config.yaml
num_hidden_layers: 12
hidden_size: 256
num_attention_heads: 2
num_key_value_heads: 2
head_dim: 128
intermediate_size: 704
vocab_size: 8192
hidden_act: "swiglu"
norm: "rmsnorm"
norm_place: "pre"
norm_eps: 1e-05
positions: "rope"
rope_theta: 26400.0
rope_fraction: 0.5
qk_norm: false
attn_scale: 0.0884
bias: "none"
tie_word_embeddings: true
parallel_block: false
init: "normal"
init_std_qkv: 0.0254
init_std_o: 0.0
init_std_up: 0.0254
init_std_down: 0.0
optimizer: "soap_variant"
learning_rate: 0.00352
lr_mult_o: 1.55
beta1: 0.95
beta2: 0.99
lr_head: 0.00593
warmup_steps: 200
schedule: "wsd"
decay_fraction: 0.751
decay_shape: "linear"
final_lr_fraction: 0.0
batch_tokens: 32768
max_seq_len: 512
doc_mask: true
train_tokens: 213000000
max_steps: 6501
dataset: "wikipedia_en"
Each number is 128 + 32 x the weight over its row's rms, rounded and kept within 0 to 255. Layers, rows and columns count from 0. Numbers have three digits each. The size before them is the row's rms in percent of the matrix's.

# layer 6 MLP up, 704x256, rms 0.149, rows 575-646, columns 64-127
096:065121126131130138200143082088096144124113105144102083111094114112143162145115106115172183145134204108081173131151130156146123126136115151091098166110157127133091142151135136133147038058068064
095:156125146157103137168100152112148147164113089134084164143148136135039123108128130147080114166122136151164124152137140166081118164166147118090166088137112149075076148090189086109131085109107129
101:146083086160160132077131063137106135073107103072131165138110149147146136177135111146097159118178109100094105112144184136137136132178165115147096066133111140119119158175039127063107103179078071
096:127119129141103131124135074121130071180155187096126140109178119132152134108101146070162117142128136160113141049130129110095172124184132125158097091165079111134149051154121161132103132106093129
102:153095092164153090137094160111119127140171128074170111148116189121125124151164110113095106142090092126146168147138110111152123153108115054139182138055110222124106156145135167146105117145104139
105:114186143138108199137169202131168067193134099116111134103078109088100129085151067144135112100171137078095145113149146116194165113148153131164105124150124111105178185096134088150098143085110166
095:064107139065090123140160128093112146061143172094120156048186137160136109084124175095118109070118063113153106173124117132178160159137093109129150099124209127094136065150093169169127134115154115
113:188130126099145092090082131064159137175092147133077129162122138136133113106164135123199118134132165089080179127076152147116136135095157127151134176143209082138169101148079136168109143107160116
105:067149184102184155155206140073139120124175160108132163124086112159111095069151128127102168109130175116138131153122124148113120114127159173132133155174132097113108150140135131121204121083116158
094:121154088124123097143087125148103118126166109180105141143150108110127094188078107159118156156178171145124144063155121115128083130093141125079032150120064192172114161114174135147076166133093102
105:139089092146177131118121147136128130137139137106159152110116152099119157149130110054122143077142131135106111144093130140138134173183159068079119020153144135150154130141122163152158149117154054
097:166155174084154114119194156102103086119157112122157144119129146023199105186155124123119112132121094141140152093143085123141130143140121157177106144160126112165102151189141135151073112143116116
104:135073110168197119138081115140158133072139146172159089149168194096151086097148125109160139159144115128114148163061145182210168181152140187125128109145111111119148176115181149112111178216114067
100:083161081139126162153180141124127176101126098167126136146135130107145134192096152108192168089134144074129134102134119177165137083125168113161098184135085086134173151127174114120156121130124195
098:136102140101143118096184177071107126104133072112105135143136171132104073154135151079100100108127124148097108189106134149125096138102126160095151129161159128154128133110144131119083131124120135
097:179091147102148086164136111148133098167085133053142107127126136112080156148160167108090087188128141108125087130111110132104098108092119128087122087083116185170143166122191073153152163093118150
096:143148128149166134075125099143169183109148157126114156068079135121140153173069102154099071199129140114066124136201124133120155115147085168127092134136098156129138083141110121124072132159142168
108:181080151130181125153153171122172176100090121091181124220155113134133072116102137118095153162192140087075144161146167106110129098096116072092134117159106115127111121141157101161125096092110169
097:153155153101158158094107092166121163158084084111159116133143181131115125150123174122103111125118148142102132167075113131127129080142150134226129101163157080127092087119147124085151116135122058
098:067179148154188162113083146090177150162070129159142177167137149067093090090154097186119188117091100092152096202125157118129052158118151153109168158168147133165128085159139110164121100138098164
105:165131158154088133123218088146125127170161155180053130164132130186133031162107152154065178101113142177099138158138143089062174108148119137128074156146093159130117142122136139113111101104067132
095:123152089108094114154179060090087140124140117101083095106135107134093139113141110133076083175111140074140122123095052137130129119120105119151148114130115136134158144086087112131094157131141139
102:114154198091119156084161154112167142096174094133109126121143120130147110121160114132172109101153092078127140157185095123080157102205092076140171117132124141082099163118173117065168122084128092
105:086133132097090110142164125201097151081127123189138140129109174059164141177062141158141088163133096125092145097116119130066179147127148104165143163152140141190112156145152157131104180114141043
106:146111117179101130121124115117123115191152142109140187151119160093136146114093159133103143157143137095101168123063155146113180138191133124161190131095111160164091099109084132152077123036125127
097:135087099124179111125156132150146080140125118152127137188085209102103149146120142094101127134085164170110165120167128081176076097075095110165160202074119168165115108095055116127169078165150119
081:168080076128192105116152119169136093101062084144108082187142105170154141154083108149133142104150151103098123097146205127157150200098035089132188141113107122135162151085141104166110065080129089
091:147123171072109082153109109150078129151124070134162097106117100123125110092205161111153106164090195117100153078186137175164067113132073155086119159128106099105081071173110185117153118150107068
118:086117103117104077074148069102092130146135117159087111132134068148134169125128110103124148162154124155102082118107054085137094127151150109152129137096100115129099158073146124147127117121122127
088:151133161148103073155150117107082134145186128124143113160145163185081158130056120151067145139163112092145113183192174171170168092180120054080138166137178167112123104150131086165110098111135059
096:103163153102107092155136149065101141179131118076119106132131144133155139205128109124090120114067153128139114085090133151137102159161098152107213118143123183125133097150138159130150096174131102
096:151109114111162132106166075149109148080146111138105121089092163091133107070080135088127138084169151133109139121102093098140193156115136107121139114132142140173126159169106114134148148113180132
091:072114118114098079122085190156125132142124135153115161094173104100158144112049153208163112140112148148207048073142084096136153170142130126148210165192129134127120148118086132075083097102166126
098:149111107176108132155129145126173125112105149118113166143134182142134125115130131118159146134138160065145060117110125171156119106178168173145168157126140157201119139177106163073058135145133144
104:168125154141093084111094177097093097124086082197119144136107121145120117071120211076141139107146151202200167133091101058082157072137131114077120146140092120115145146173150141103107107152126123
104:169113135161156168121189144191127126162127148087149109156192129151019160164134111170099070087212180108147193128130111107178142108168150132162123121122101130146156113123172140150088197134065129
097:112201187160117146125170193132137114088110102137126175088160122059145139126118096128159114158149186183122155104159070168145177134146117078112149094171067198059150104151097129131103118123082143
103:123130141154105083125135151176135119143147083122183157116154124116119191114116092074112136113142148157096146131196077135122180165055085114114124163102070086088110111093134117051102094158134187
093:153173161128078123130107116119118170037094160168097121138147133119070150092148169150131149165155109093107153143130144203108146129099127111136167095102115136105114118126148094155116082156141083
096:138148104150181121144089143111140080127062177112129119125114117138131131157096149135117132124125187139132188128139137140115110142193109059091127231152106091100121127165089145118108151082127122
092:110095141088124169146108161153092117188108083080152139173078113091117125123076143106162071071147066078160198120141175129116133122197158169116125068157160124152110154111118108070099122158174121
079:141141138103118156119128130154085128109147142188090105124088146175155182085116101128158155098096121140104168142117130161133082055123126113061132137117085187093097194136141115194188097121094125
099:134130083137079132111132090193132155069143132150144134093194134143136156056174081136106185170113128120146157122138148141212107139062138134146138113135117135118123121154131091093128055172162154
095:173068103149127120167131178161097170079151137033134108121136163141137126111149065144123143115169093120058074170144142130148080175104151094114156119144104176130003133145115141108154112077111114
094:103166104157114106121159131123134152178168109167140161136138123162180169149175140141082118098102107133068146149161139122106104126131129073150067120118127119110139117118062123121191134068171031
096:088077071146091153136092123139043091151183082116137124114082175105078113167062183121113075147073160146080076110173116104129148153159138181133163145145118098162120120123097167089151140086114108
111:176080129156175070186199127097149113136122120111049093078127162144122107164104064127160154121129132204144079136109110107157100087086137141091132152110068100157106138148125116113129195117058167
100:199176172104133156107109177181178073124140102068089229162087184132157107135060099090110117105114174156091169104092151104117159078140082137130082150141137149116160149166211133138146207161129116
095:110109140131123124134116194143071128107139158133198171104066157165176155093110140058110137142143129153169123121097146096087075109178096091167077151085165067166138127150146105160139134147128155
101:150178125135197097121105154133127084149093117132095128125067140094156116155152151146116120144063085109134090154113109101102117104169108107176195116142168127143132138084069164061066122137139085
095:114143087119101121084121091143116114147113169180054105127130189109161120148144118157081091095151131145158176135121140093153116133165089075107086068056109170131116165142094088107143132127170153
101:156084132104132109171115117132162132091177113185115126101147174086119134138144155105171113085118133129166131128132080187162136177093131178112109186128100120080129149183101088163112104150140113
102:095152161149177074107154127168174160108107171101129139160082146131185098126165110094107093178144098148122108106110154097123148128184154116175157117180110197102125115097169132098166117135113134
089:137152158135153081149187086145118149116104060056111137109166145160092132119121083161168127166135144119127088202154113145150116084185068087157103184176143094116198128139117111098094094161118134
090:114160166087126118128094128091175107055181153066120118146087114233073118123129121123145126180078172071140172117105131069113087114123150098081132152120103191126142056140124150094123175134076117
103:138117098149117153171128080119137144080116056101095167058129099148113105149074117175097142146157131104095118176134175116074146115138123177114151167103150124100143106113039123109116131154148113
105:111119118167093157042104127214147128188170084157120085120101114091121106164091113128156160137132160188084127142156149122180147111150093160101154147134054199134168075123136120078160064148107142
095:130155097108142133073138100116181087131127115204126079149097144088038152125168144154134153138103149131055061141154135179089109149122138083144109103143067131088157108146143174144107163160164100
089:165157118146124126120163149149123085135111135162189125151082120142094148109162132127126164145108154128156147080150118087127162177060104144148146153126084182140110165172104116069135163084095079
100:083119180137196097109123140177156171139099090163092175159137120110124118174183145105089100100110111122101163118089119147095138141114138141115167105166184114160138119150120158135084127128126150
101:127103145191130175181173114136123093141151125189194148109157126207165100098196132172146151149107143155141101117162145182164090173150182129113118143087104131140102149123163107173175172164125164
102:126088176096127099140167052143137143141113072127140158126177168114165125110151159131105140143112096148120102148176149098108122138171159160135113120101085149147141130117223110174149153150158127
094:169123082150141160116086169133080158066124126120060160131086101145161086106128132120105133198098091140080131098129148100134099176127121135100096200108098066114119116130145148123108114114097104
098:146100149131139122162095138094121115145127142068137099059109156137129080123075147059124095144090159203134145199150115105142145142161110186108123145162174129122144100130138178131121150105069131
091:110094086078107131125117102131139107167166073126118097201045126214142142115136082137158125178111170138114170168137118158153136177144120110120166134132146189167182158117129078065128101123127163
097:090111111143103137095130110069115145095115140114094133077080099121125106121087089173159123081113173135138137172125124148168124115229142058151091110075155141116122081190105148180167164151100116
087:220166148116121124196194117095067121227132099149115174114110175157121156105135137137113131157154144147148121095140155124106101194094066093151125099153131136106076156156145157118163119120091139
096:153123126099085177163121208094143190065103147124125086160141141131127121138131127146117096181169150167159118129102197147083146135123125158127112138139078166177087178094138103167126147069075120
106:089098137146102170204106175130145073172141082157118172125106144168113168113130095152087142169136083138167147036146188134065161143162117158146107160117131141107088138114156077107169099135177157
095:083077201127085172082135129097157157165121146096132179152075070134104108067081090115163081190158178161141129098168124139112139123140119116102113129126148126154078064102095146156093146079172144
084:081132097105054198100082192072113134199091145130117130084145177145140114103162165092129152138085131112134127072092128169126071179122123100097092156136101150130124148121159119151196155163154130
109:151134143094135096068095084154114148192090090068185175079121116176151160059109115116137092145110122098205116093121123146087142131073120129156143192137164112060136134149156129144118139130149078
# layer 6 MLP down (transposed), 704x256, rms 0.135, rows 575-645, columns 64-127
099:119102100073084152124166157129180194085134103094070083101104143064098086083056138093146122151083147201127122076128118152149100086102089115158087088054135141143141153156149170138102126137089094
095:151161072056186112097182153090120139189085118139155126148178101146152120099073129133104114100179129116164133148186126120129127148209161163172118074143125093156107159149120174112157129149142097
091:144158163085165145075177055114129169074153179160162130095122166133081126101129169124088095111117138168138072142117090099124145094105133151113134115114193153151133093122100111153153128108114096
102:176208120096074038133136126151122114133130156103079131093130108115063166151150133121158105127160125131110156160125126087113106062146148122115167155182127153164170112150130154127153198156097138
101:105137128144139107070149135131144092145163146080130082177076139095191117135092176151088137139134127134122123084183161157067087112133154113122119155168053173165165106137136111113121095134126187
110:175100076121114120185143169088094221099107170081102100122126142158112094187172139147123120107125131141223134104158085160086043131166126111088133054175127139119111160165121110096181123158079133
099:181122141127075144100143118161122094099130131133132114096174100150175091186113137111148158160137133095149091114163089121152080101070153099116165100128144144075106136147134148104091159133137133
105:218156147096160135109199119076205169109169138152128125124111150137118174145157166100111109124094130133071124101135088114116092145116129134140125110126119153109102142142095074102131159089124081
091:125157110092098107118140090117066122121087088162160111127095126132087131172178113145154061128113093091119190121146096166123057085156138090183122102129171082118114090115098118109114138145135103
094:157207137099098071074151084181115125113139144143131133119136094141173123132101123135144088047147172136092109099164146140080140097150109086140100158144129158117107161158181099126170102140212103
104:089135094108168141084141133141056049112191144137175096128148158084127114111126136106077075105138131144141099085119055127207107179103147088152086142128128094075105119137119169130148147086051122
097:140117089155084138104133121084112182129129142162166135132202076162141154098129176144151127119126185068121125171124095139129113190116139148103068139187107125151147190161138117163155095127184119
107:122149085138182135095056111153134055183089066129154064129154153142166116123162118142112125092158135100185167170106139086111124115105152077145163170151120172084165173066134124137137142077102124
106:120150104136117163097202121170075080077148130154131128189149097082092051154089132084153130094072179143105170164140144131086101074131095120153131140086107139138128065140145144115149089100112105
101:116093097119088121129128151143154180099146168106112063128151162110095088119119165143160096088160115113176094149140156114127113169191101158065147192177103124163125106116192112110093072107095143
100:130138107121150131148134104155173076139197175124126169138161161117108167172120135118063140169087206158108164168165106137159159135134110148100150137135079166142150082131153157120189131136123111
098:165189117142145153092132122120104081178144144065137082076108128189083127179210112173081100073154125138160123128138141145152118135121068110165152150127099118201102168139135079134165111101159096
103:157134119075101126137090131104153151130114088202118115155148110178152136116163191102163157169094121150105158113101121137146113129075081099090035093116118156109148104123109093133151132177118138
101:204104155179102081114185155087165155160157136142136148122094201182105025132140157118102089134144125075168101106133154138110151140148097146123172097150121110054139161160100092084173135114104091
089:199123114116129108116144103128125151108155150117155111128108062199096152159134082159114138167154133127104101066199146131107118188158130093206108081164134103065148134118150069195139139144165078
107:122106135139182102145115184109149139153096073135141160149135152205115104072151116088150111158034124128142162115134128122151147052149065115125144107143118083131137111124100126106096124136141123
099:086130118174141134125197110063130160106151115166127178197160101162167127122140060129131059195059143087114127140142151169096095104146178106106140152133121100069083173119129087146168136147089146
104:106118148113147118146113106103154082145127166150163173155088159083132118128179156101105109130109091128054121104093139078102132059162197149201157128175162122105175153158100179118142115102132094
095:177129155157136156137089097111098132211171076126104162169161106113187173127175193181136094142129105188123090111174102109173135107129104130140143099112088105077105146145128162161188137158127146
103:163166152069160108135124102112147116098178085090144119139142155142116097088121110101146092144087123172142137096152176094119112130125210131141153140158133061086182096178191146134157160117145115
098:138134158159103144175157124106110168124157074127083139142130137111147140129201100139015166107130121114068094093154091108133184145119160136172139128109148115127077142097142142112096176139049128
101:134159116149112121171063139098109143177133113160123117154134075194103132129133162148070182104138137140184156088176133136152135168147123086140079143139177160171122135101143101147102088142123103
093:185174080108160128167177111115132133115095163048135114092119175061190164122129108129130112142135100073116100091113142074151148123134127140155110172089163126144174140116188145203140125127156181
096:118080129097116162195140147161137143107159117098147137110161186088165149141165146162130193084102122145122145102180146151127105136125088119178112146118113202186146095165131089128079083081154161
101:131103155085186139117113148105103046143101143157088131120182158132099185130112107171090103112188120191134147131144179100117141083131128095113105178140105162116137146206083183153088094140119122
095:097135100170170145081100131161161118080154139099179095112130118124159126113117074082150089110086102080165141178110176091170154191104172107128193149119120115148162122073146087128099115136134093
097:136124112114133106111173110087073143136076159145142111128141113144165135139091130068112100127177095166199105088100130146104162130113045145122174190141121147129144145123103154140122089182122169
096:168029149144116086120097109116131143149136138106059135073114166063076110186154170154141129097109101115127144138147177120069111085078169123217161145053119141141162145169109141119157128166158109
103:133085172138127159145105164162131109087145136183113132171135124114091179053122111135117081113137120158151057155119079150145124151087143101153144129139097147140098100109079173111145150089180123
102:095133144107105129133147100107101131134129082103143168151101108155079140131209123130135139051124189089085116117141113148118128100114082148129155105166185108124111120149108180184169082152172215
106:073110087198112150151133121131144111142145116080134133122145152112076136066129128121083110129166085138155181090152147132148119194108117115146153102109112210160185103172115145099120124050150117
102:090170132119147125104123111169117107078118155114190184150139084122126105137168158099067156116114098125136106107173062110191142124082173132081109105114088133097131113114091133080094130120114116
104:141174142111116158196101151135155128132120191160128194168163146089113057133111148120109128176191111061121157098202123147132129196130110150143165135170134116098171088182140092124108181119103125
100:113099162079145149085168125166120153116175078156081153134127128132108094097197110058118153164098148094153093151149149146165125120117131134147138127132109149120179161160139160109142177141143190
094:112167160138107124073157132153157135157155088111136194135102145097111087139151107137110129125168113126138107123160133120122123132158147115159140123141131157159175139098132205123103142090146124
098:140145160166105134098186140160111113111151145118177064104154143177162109130106128119155164117155142143144118155126152173084131033203133153113129120151178145138133132180104126136181148146068122
092:137164121164072135114114100118160122111087118137067107124091112134192151107126125115115119101179146114159125089125141174127148200110074206170068135179112089173149123170109115154082111124147102
104:145123135095154080090078163176165136138170068152126137135112094151113134183127116154178141130082121157152125168033141127111139127104169111137132110119113167128169117147108094142119091143115159
096:124141128107105081083125071160086171120114143140151127112106145180081160089110176134149096112086135077134202107122119138092117159157175111130151159145114122173065168144114134130143133150168105
096:150122131164072140123074143112145120187175170089068120162175075152123093145118124116090186088156106197168131120149097126127160119089110125152122102116168084125137123214109111119120150123157139
106:148089034147116120172114167164096162109169084106124097107186112171123121137053163108170091111078137127179140072156121152156173206099128118081144117147070123138133128121185110155070127088164148
102:130163108223149173133137170132197103159140129151100079074122139147144142161052111082132169139127125111144110180141148170115130100080177116156106154133122204125150156130129099126071092108156099
101:072055113030169148163113130171123171154134132097070135100077065145190142043124132164118115091114121104190070138137087108179152139068108168138091163096107101149103153142059176153163176118122107
090:138171105139189077065125108144085136097060103117140148134129134134124107106124143240093097134075147118111116149085153148136127051057099113185104144133143200175101141075137146164152149088111130
096:163195153148148059097104098066159144101102160152130200086145088125058129136144185156145132159116194082127122141060131211135101166155140151119123113184134091156119123133063090161131080118106111
098:166186107166135120143132116109076138116099152127075190157132044126119105112124094174154082151067128179148078113153091118152035096170111139083094159124151098178133161145141110071155143165107131
099:151147140137166143098163160159099142116098165076147120204146081112181134128139159057161170109089108113173167127121129086099116183099104203061178199092093086128112170111133070076116133118152162
105:094197142121113072062156161147127184145143127119120162199101139101114102190115141107112165096106104141145147141121169130098106166171134133123118140162136183089091089109086095186189114112083141
098:141144140176154097158086092147094061194097127150154129102150150110123106144149144153097130197113097066112180112129087178169157097150098076134166185154148093125129131173110161089128142108159103
092:119172120155104148138145130111094143108157052109147132156154077138119133106185079102140189125114143148153119122156125109105052176112119117180092090123143122189116137121113089138159126156122143
104:130111120139043078128150155148113165079136121085180056098113118118151169070130155170121080177110132127100117101167063139154151128091180118151112131153148133116113118134114132143112135087174139
095:170100121152114126111120112144083131105159118188138154174182085167101169122086155153115121135109136127133111089178080166149113111191113117116120116178151111185130123170172139146113119120130133
098:097108128175137138126122095112094153138115157169070078152072138175157121189087112102170085108160130103082148155124020190118087123113143148124155104179117093094132081089184108153104160127099123
097:157171151173148163082065199143114080088162109148111185157132099152088116100109094177091152139133150089113130086101118095133093138147116107119122080113110155147130123089167202161161156157096113
103:138121098075065117140086132095150130160153060132108123138098194113111094078078127127092130092086095138149080122126139117108157091134141082142119091157110122155143148179159177087116125073125161
102:108082090139142129134145117092110074219146150115169116073135187185130081109152136138157131156078090197104106137096072158177107172122077113166135138134148131106087167120137123119112149073105131
103:177177114137127190158133091129102191084111137147118069100132155072080137142132038141124110103121142128059115115163148183156128136141045109096144066066130080089121163109131205156074164088127149
096:136118136104140168123123136198113121151131084155155096177076120139122111113137152164131172119126134153148143090129114095115096091098148117117116125129114091108159163136104144128159185088083066
102:103115096154125149148141146132201129129120147134146113069090119130101085098074101082165155112106152111122116115141100144111145169124087180147094155147069091142075150200120147094117144116151080
101:186118105104150112171091159153120120167163143119115151126140134169099116145162061156105119143164162152123094154095148133138123123149119183190148115117136135116106115130119097116101141094106094
107:139076089161119090168187103152070106176138187069065122109119149111077157174099103149106176145094176141140112138073167138066159107078169061156141087076116151127103125150179164173115112138153106
094:164166125148155145150135114126100156118096183107126216090154110085133132080104101106128191130179114100061148104105119140074130147137106153087104175140119141115139156110176068093131120142080148
103:107185135083127143105079100182123128137112140182125122064141091152109143088192123148133119122208170142073125162125090150115169123133113144130108106130134167119108165074177155151119218149107096
103:170197123170144142190154112178173151128159125117173127137097135120148094119081130092119114180142146097220138105147150105141137120123160202148203170116087168111134135108098057107115154134115136
104:129171104136076139150160078110110145184091164133137176141111118122142126099190118167118141116145084133047182148124158162140052125201110161140116089145185120178115167109168129126086152099181159
092:090108126120120166118136140142141110113167160142117156159130129100144129138131087106122134101114085141136073248188180104093112112081132132134166158082173105162120116115145159207151171096059128
# layer 6 MLP gate, 704x256, rms 0.146, rows 576-646, columns 64-127
100:174104145128107156105105111126132129113090179102161104146144126192099123113176060115129190147140152191093164081099133125138073071129117131118105064136169074120134147073130139109100074099108127
100:075179163153040129161105086117135163121121150140125168150147145137121120141167134161123089111079083099108178110147133143146121120122122057137133155137155127115115154087096117093141077185110134
106:115105180095103131148198091104151134147191166138178104095146139096107098142166093069135149109125136087065121113115160123183133131116141087107084141169182136159161136129128096104155162112100128
107:083169199088154091108176105183078090173128153104170145159116109152090092134119100155110155142080116083134170160156170121162091158149129149096128098117148094107155148181136058133082083135095153
101:110089106121135031164112098136113181075142148117161099087097135167103146117098248140076145146127134160136130131103062115120071133103105107130143118156128148127134175130139134158117140124158159
102:137152124132086168103131142125141092084165109101154106196135145135141119142128091135135165112144193102140127089129116077117144114133192081139128111139146125148156195131182146113108131109123114
109:080153149172178110144139079199081072097112068164128179131079177126062136119119119110104099104071109145149129143117196113136140083070153099149125107177119098153081127155159121125136136104108116
104:095178158110104141156179096167111181181083129155117124112104151119127126177152136140103102097105080079126206165112077145180087098109106071168103164142151071114090095037060070097127138126087125
089:120076170169105133125120193122156090151097134124100076038143188152121150125108123168132168082069113115116140139094114135128147140138062165157149108096129113128136175083092085121129127090113091
094:185128102087138087184163107123123121117198153138116092122171124135135057127163140140129126146131133154131178131151116149155081151149137141073170100098121103138116176152099096107118137127129119
101:107148138126132112161092092125173164107111169084118154126100144174143108147101153090111100153150131164131117130170103172107105106098186148085137077145093143069118124117146073148128046087219120
110:122120112154164174157051158120111076105160137173183155131154199125124183164136113126091104147167101085189164098130169148137138106093146149108118108054117126143157169099112073113139117160062122
102:126160090161139088141126104118104165130150163126131137117114060168117091148105122094132127096168167143185084110128078146102129079071115135128193061125139124135065156151110096067077106085105066
100:128122058147154172126120117143168098131119096168084121168185076106158117107145078111157156089152136160177110057137167122153171119152104140098165137169139093083159125097142081124193153147139140
097:143090105116159160148148179099160130138098072117087114141089139088192145082141118184182116080121101086156105084118126085131097150130117166160079106163166103092067113082138142116145142157158200
092:169127085065127118166147161136181115146119155125108133147167180147111099133077170118153094144164133116125174127120131103162104140108129203114079056151136112120235153120115165128059089113171131
106:070097145202134139145215114096098122137152109140097167096080110129129124127048165117163119064123085127148109096117100179170060197173164082087083118089052113131095094132129106070103161108168176
095:087178151126161180086147115135105108101141131202121159077082145118144114086125105141141091178169110171078112106161109136162193122085195136128104112163103143145085133182056119088090106161145146
096:196155115153143081129126126167173161120138157134173132119076122087075116106125111169152134000106086098128141166183090117120135090145142157126125141236115114107124118181108127121152159170171048
107:067136097185108119142142099105115087162098139090112140123157145090075138196087133118171128109147132139153144086114123123149123132100180129087102139118151071111115149118059169125048226091132120
097:138111107099111134124164136095104104118127124169128154150080095186192145135082146168109081191126169158096072119092101137077144182120170132167172169135154159088093160147089156144114114198109142
096:121134148087115134158125101166112116066191113082063104109105111089136104179157079196168146074104097118125174118191129101098126154156139123161104082091091180038141117100116106170118149107143153
102:072094095142185077133126157169183113114105169178169168114172175135100147147192125149070135112127109101055163112148111100127064115137110082170166126137092158074134152158074158107121142108162140
092:117050144170201085054153129110075175139143068104148072119131094138096127141154105141126129130117137138196085111134188080144166144128106175108084106128124094117203183168124109141141157118149134
098:137138117134169132045110125038103132138114096082077114146086120114158136134156213098184086100087148139145096111076137116093127130114135166120124167186077153096122117097103057126131159146139189
096:141142145125106175149124138113074188165151129119160093108070122132141117094151143077119131148139143101178132129147068103138098123125139095112040107144165164089100108125124169200092159133155188
086:057115117183047140093158101105137104106103024104090155113142152135111112156129156095143109166147112133181103137114157122117114128061128140153106078141158162094137185107093132152132127124107156
133:160140159197168105129080090141121156109124108192103170221043160121176098103124101226134140117111100110171119110160140135087186159118167107157143100172078103097122152086128083083174091163148201
098:134085154170092088119157178161095144113183102112133076127175127096065094127129084090092184163159118090151147163096157133122118132121093171129102172111178155106182088151153091098106138113174183
098:108102112097149133104130132096154124175132089164139132164078138141189146135096125182129113147092164130144163175126139135118070119067142144117142145126078113140102116140096142062144089105151107
099:153159091099129087146124140173160150178177121104194126099155070166098130096099150121173097099139139109059079102108154144143106138128070135078183147156113112080195177184115125134191167120124062
097:116132117144116133181184117142096101146148119090096090070143126126206126057112142116128118161181078127098111138128062123185093159172174090137095142162148154129055160129163139147075136123154151
103:142142149187166062076124113154128133126137150070164158204139165156153076098119053140111095083146145095135158107120099157111050102175103217122097181165144153124119159133120147148129138154096072
099:089109089138165179108135094103137162084122184126168146148164123109098185054131121065177127130122142124100156171157118061061119120095137073087118110129101111119076115167065122114142077075052114
110:106154184101163109156059094149160161091123073114139135113139086127133096133100132110134143162103157146142086151154092160121076128172127092109154149144148090146163148134110138147144101158076079
096:169139152172107086111156124098127144082103132085175135098188128159129097168112126129179131128182114153182117069160069154174093123157130104170079069153158145124174129109043096153138111105129146
103:167158069082155108142121122114152095143056152162139127156114085169131113115083114118130114080115160148125132139170080161100160114153142114174167139062132098097143154117142101148076140132138062
096:116173110113187213226118121145143146116077137110106132092146201107109102122091112106107155107124051154178127141151168129166080164164107142143125070151126136132126128121148124126159158098151154
095:136143148089137089128051159153126119111146097138148148190135126125176139113111096135129098162151155120134173134222139074144151207195132148122156134121132089145140167137158103179095102124119102
092:140106157078130146116140125188114166136069106129138141174085101088109120119147135153146181099160100090075143137130203095073125082113181124079127150101137145197138179091175097165126121102137100
087:181071100132133160138113131147179094140134097105158190122145131120181113095176116149108121136175122126144105132118146106134190196177077131158145110203095114170175138150137111132051138067169081
097:120175109156125147087127106126175160133111134129097105097092102100137150135172108192155184212146138125177111152118126159130119119161215133137127040155130143135138137092165125157135100103148125
097:086109140132160163119101075130048128131101094149123172098128122201136172138147182112095045100108133111170142086124121134144083145126158102147145136086101057085108141151150079127161133121117133
094:125142134160137138181051116038123131109171097079147193129103142137142169106144100071146163143179062122099115137166183171129098150128168129129131117126181184121097180083163124189124097118136166
111:160109127177151091126104153167138147129106157152139109134088116127071147107135082088135141144177119073171140111087110142149101087134107092107114144110162116074109096093164133153134140154162114
116:125076151128137097157128122110194082122140134121204184154111064112193129129115092132121141123088117154092108120078123152094125149166163110074106084110087114077160105169147105179175081088153128
102:105137116200058093101108133141132051147132137122138113103185122092138130078139125196121149135048122110129110141113093151112103131136138166126148141133059155151196119112129173180130106154159168
096:083113130152100162115087098096170120141168099092170145125064155180075142186145139157156116134125072122169119172118092096110100128183158116158189136092112118130145098094164130119128128142131157
101:155105079132124143245120109176096112097164126199138108110109100109174136160129136086100113098120172153085105142084161060058111178150114182164140112129179154073098154091108167119153085098122167
100:123087114139146157155164178101112167142109108211097118130115112079121149167121176073161124114142158136171143112103139100109136114144179174146127126166161150125140142076102143152123158138143131
109:182173110136155127122134062133151154118145134092184147198155093128167168093107147129112121152117090116197070139200082109113170105070171143125194145175140122108067116128141132121171079134093142
101:170155098133098075120150164116123129147119137184130155126153156159164113095143123123101148117161143089146131183116104135134060147118106137079143158159144148093115127120088161123077157167130123
099:153127097113123175212098081162155168076119114124154154126138155099111142157110113167094152152123070137137145070124204117089090196123059192083144132089160145116126133089107169137135092164093114
091:081176081142097061131079214115106137168155162137140164150108155078141145135119110123072151097118141132174129129174180109100138163103127153129138135140245042199180148102104165155185160140118154
103:028164108128124089126137086214162129184113099105136141179108084188100089198104089060106128143195155071157131108118144169097145150145091128101164170124161148128138071100096139156151132127077113
104:128131104084181173198064140175086162204105152158088112136160136159129151124157087077163167083096095176210094131129123152150080198106146150150148158078101127127117100074108066097196100138116166
097:104125063133125089152141113126159147143045070137071126104146164103131116074095120152076089111127047094121141088118149144164074168151145119108157135075124178146101146105150116159109137135053103
087:137106142159148101105163130175080173084119160166078173154122157144131222166082145125133087161129101102136118112178128112095154115146181101073104134176122169058112113122125168074149168150162154
108:146104158118129151150136144093120137106169108124135171117102131112130161091127123127143099098179190184126130087129078154148100148126095119113134149088118168101152126144117100157173100105203027
103:090214163149133076126066148080133107085148139075196125164153155103131162156110145122073106129184160141107156134176130109129163105135162149060131155087130118080130142186119150097135144129082110
101:147148128175141095161154142072146070104135111139108122181157143153119173133082114102113163118164106092120103098158158166056128105121124161100107103160102203145096130104150161151139109129113021
090:165129117149102138160143129130107115089129096131131136123153113200111163141158147120107093134138153178186086132125159126145081108157128182077114132120100119149084111088127114158104068110101187
099:170171138215114133155054145137121120105204152103140113130111167064125101118065068123126145139130156118189170181120086171182147134151163111134077135131149125156182147148104165178143117131109140
097:155107131124103128133096078149140080158184119092123135198090115165184104123119081117147101140140128179150118168118123122163137095209140094135185133114155130111155139149130121077100135180158086
101:150099087126166160126104182167139207126145112163107110093128141148125117140101151155187107116126087119116139121150181137118113125142110187147121140154096107189111139177090141115191101098181133
091:159143108147142104109128120089180197115135151099152165113053121162145158110176141136145138096129108139142117141094102155161113085152111145127080139137134150121110125125170179112098107148167143
100:095142128233163059143091169121158104127135174074117090141089138141104156130182145142131134135103125117098118106107170113129118155085110151140089144114241157146151072070119185157219125127081200
114:125132092044179184160126134126164085128091102142128084175145130138195154150132080055117137163102109187141143084109146138127115122137114160142141096063240100102166159141126108138101159125114111
100:086151134130119082156118144154146094161136141119118122178157049137091063146102129143138140179113143164146129136114104134158098052118152057072138121119141139113146095146119083134208101178194116
082:141179111084104170157131156148162139101139187190163156132118058148092158138156135164133145130155124088131116075094146150117078135157146164088105141041140176171153144103146085132165170086140110
117:167207131167090118138148118156078146124127137134172102152198151109135121128089066102159109165169071145175131123157078128130129129118098126085087108126059155074126082128147107090173136072092170